config.toml
n_layer = 16
n_head = 3
activation = "squared_relu"
norm = "rmsnorm"
positions = "rope"
qk_norm = false
init_std_o = 0.0
optimizer = "adamw"
lr = 0.00312
warmup_steps = 369
decay_fraction = 0.794
seq_len = 768
Each number is 128 + 32 x the weight over its row's rms, rounded and kept within 0 to 255. Layers, rows and columns count from 0. Numbers have three digits each. The size before them is the row's rms in percent of the matrix's.

# layer 2 attention value, 96x96, rms 0.0848, rows 40-95, columns 0-31
092:191152156116088121051084117133133146118135119179136117128084193129121107134128095119115149118126
081:153141169109117132166060105190112107143092149151157139109143073144109110128124096152119111185167
088:099161123110059128144068170150161169142144128135118111130093133137096102143159181130156163180148
082:186178121095095107107058161165144100091127137122098143160144120134094098143125146144122143174112
097:084168116115101123109107073132160167166143149146106117095126099125173165147089184162179159116128
091:047095128167098169135164029090131170152083126127135140131109113141088145145103130127124134127112
110:092142121085059112205115131151134151129136104066170104147135175134127109146142098182181113139096
094:102103115140133154154118137122156145147116153126188145142085186124132099135115120096088115112104
108:232137086141157139112097170137097112047142132213081156096142168161135124124134138160128133112099
087:070118126096155120140072095132199155102091117131153103124151156092201116142133105129159132070085
107:094064139183088109102205102094061100123135118107094137104116108126126135085156152158137090123153
097:136174077097130151111099154128138130173120140074097131164137135134148104120144178147096105129095
072:073084123114163118171202115119094142132091076114150105169075145125140139106169135127108108076117
105:149144088123138136078137109135130083215078089091136214210096167099085148126141159120123113149122
109:081084105151138164055144200088096079128119078147127150179107157099072123133146135094136101115113
090:153163122081090102071079213124133111133168133123093113132190080126132056154100084179174156142095
106:150158062095195145176101066104100103145101127110142146117202083108139151121090131086111099125156
098:151213068115122152193109156137130134167103131094103112104180133137142147125118144112178123147128
096:060137088132222174158138102092114137113105105173160122136142166126116118131070140112109140129178
106:068097098129058126134101070120096148147126120185178126089082096140127160134110110107106091084141
095:146134119097110118060130152135134060140141151125091171145128135105103112082135137141115087123179
101:066111183116171086099140127110121157149144160145099123094061097084126111169104110158144127129088
102:170187093131101172089142169118136123113158112102113147178113141136108106122121120151166134132137
113:107176127157053098122142128134096132194121145076100115186127141125115103114159186120085133115103
083:097146166149131102171118111117126190126139164149128122114139133120112121175106117048122124096121
091:118101131128087144119170059115144090122137129121092078138079093125122088175069123138078098137086
089:058130118145156112129101140121098155116171144151110162181149138108120150099141120130159112080113
080:113125182128105116121165099105131168097154163094137136147108131124101164143139150133101171134111
101:079127164125109156098142182096184191087115130123130191180180153118105137087135181103123131138168
071:135137104117175130150096148169106039139105138119137106086103154088147138133147101173120092140132
098:125166175118124103115103151162139143148155092106118183160143110132109133122176161206128139117197
102:129127100133064137096155174139122131149116125072141087132157179168133138147123115131143122160102
078:179132088152148150120115200134083076106154144144177139081093127127169099092082143118120134130223
092:069157147094074120058149110137097153179164090110102119162113145136111168101131181147101111116136
094:080135101158208143101106142148124134103154135099116128137134088169131157117103147182105110155187
108:169139133173127156102114131108092095108140080129106104132164094100097049127204050148123117118118
084:152141130102076120096179115162108184117099132080118163114157152156148141151115148123117130165101
107:070106102117139090119100108178140093103149140145114105120127103081134111177120113136106113184152
096:092138078087123107134149143143062071174116164117177066139104154149135168137080169143114135152119
102:086074133082137140172152063135117082174127132136145082080051147150111182138115110121150160133162
095:107129164116089141131148084108106154075178116137118101096090070151122157161109108166122166142140
085:145176136063087163099110161142125076109095087118186137123108105142128098095153091179122227162188
118:176161096163105129096151224124141122147160120145165184136172117161155062122171156082155146107116
089:141129089179180152118113185137124097142165142100154130133094098147187100128073108173164100138182
100:168156116126068116090116181134120091080203080107151171124138098101139043136121064147120122123130
090:115134170077083092128138020117081141148126132099119145099113174086076151137100168151109111083056
091:101143145150105177109138119104133167118107124180084090198121165106111106155141094086156096137127
089:132177168133140137178146116097169089110105150141116149103107099101120120111127174150082119140138
084:140123070126143159151118188147118123107111122134162160198120148172128078164093114134145090084190
089:146152141103119126114129170145101096182169108124124157118120068175131107104134111106138183104118
091:120075156175122143140192045124146144154167108105102150105106081143142182119113118140163170139087
097:115138105085113080139122169125076100137097159102176132104160153140136078136143187138121096076071
094:112124046127172093083083102183112083134163136090124122094106095107157129130111162178106097140112
087:102108112144121136120096109118099179134154125132108075198185155121166130127106056143150103149120
084:123122122160130121156111141159139172112157143127157133113163087157189107184100109124140078135104
074:118139142133076162105159092173149076161199105123159092134094116136148098094098137142119156126171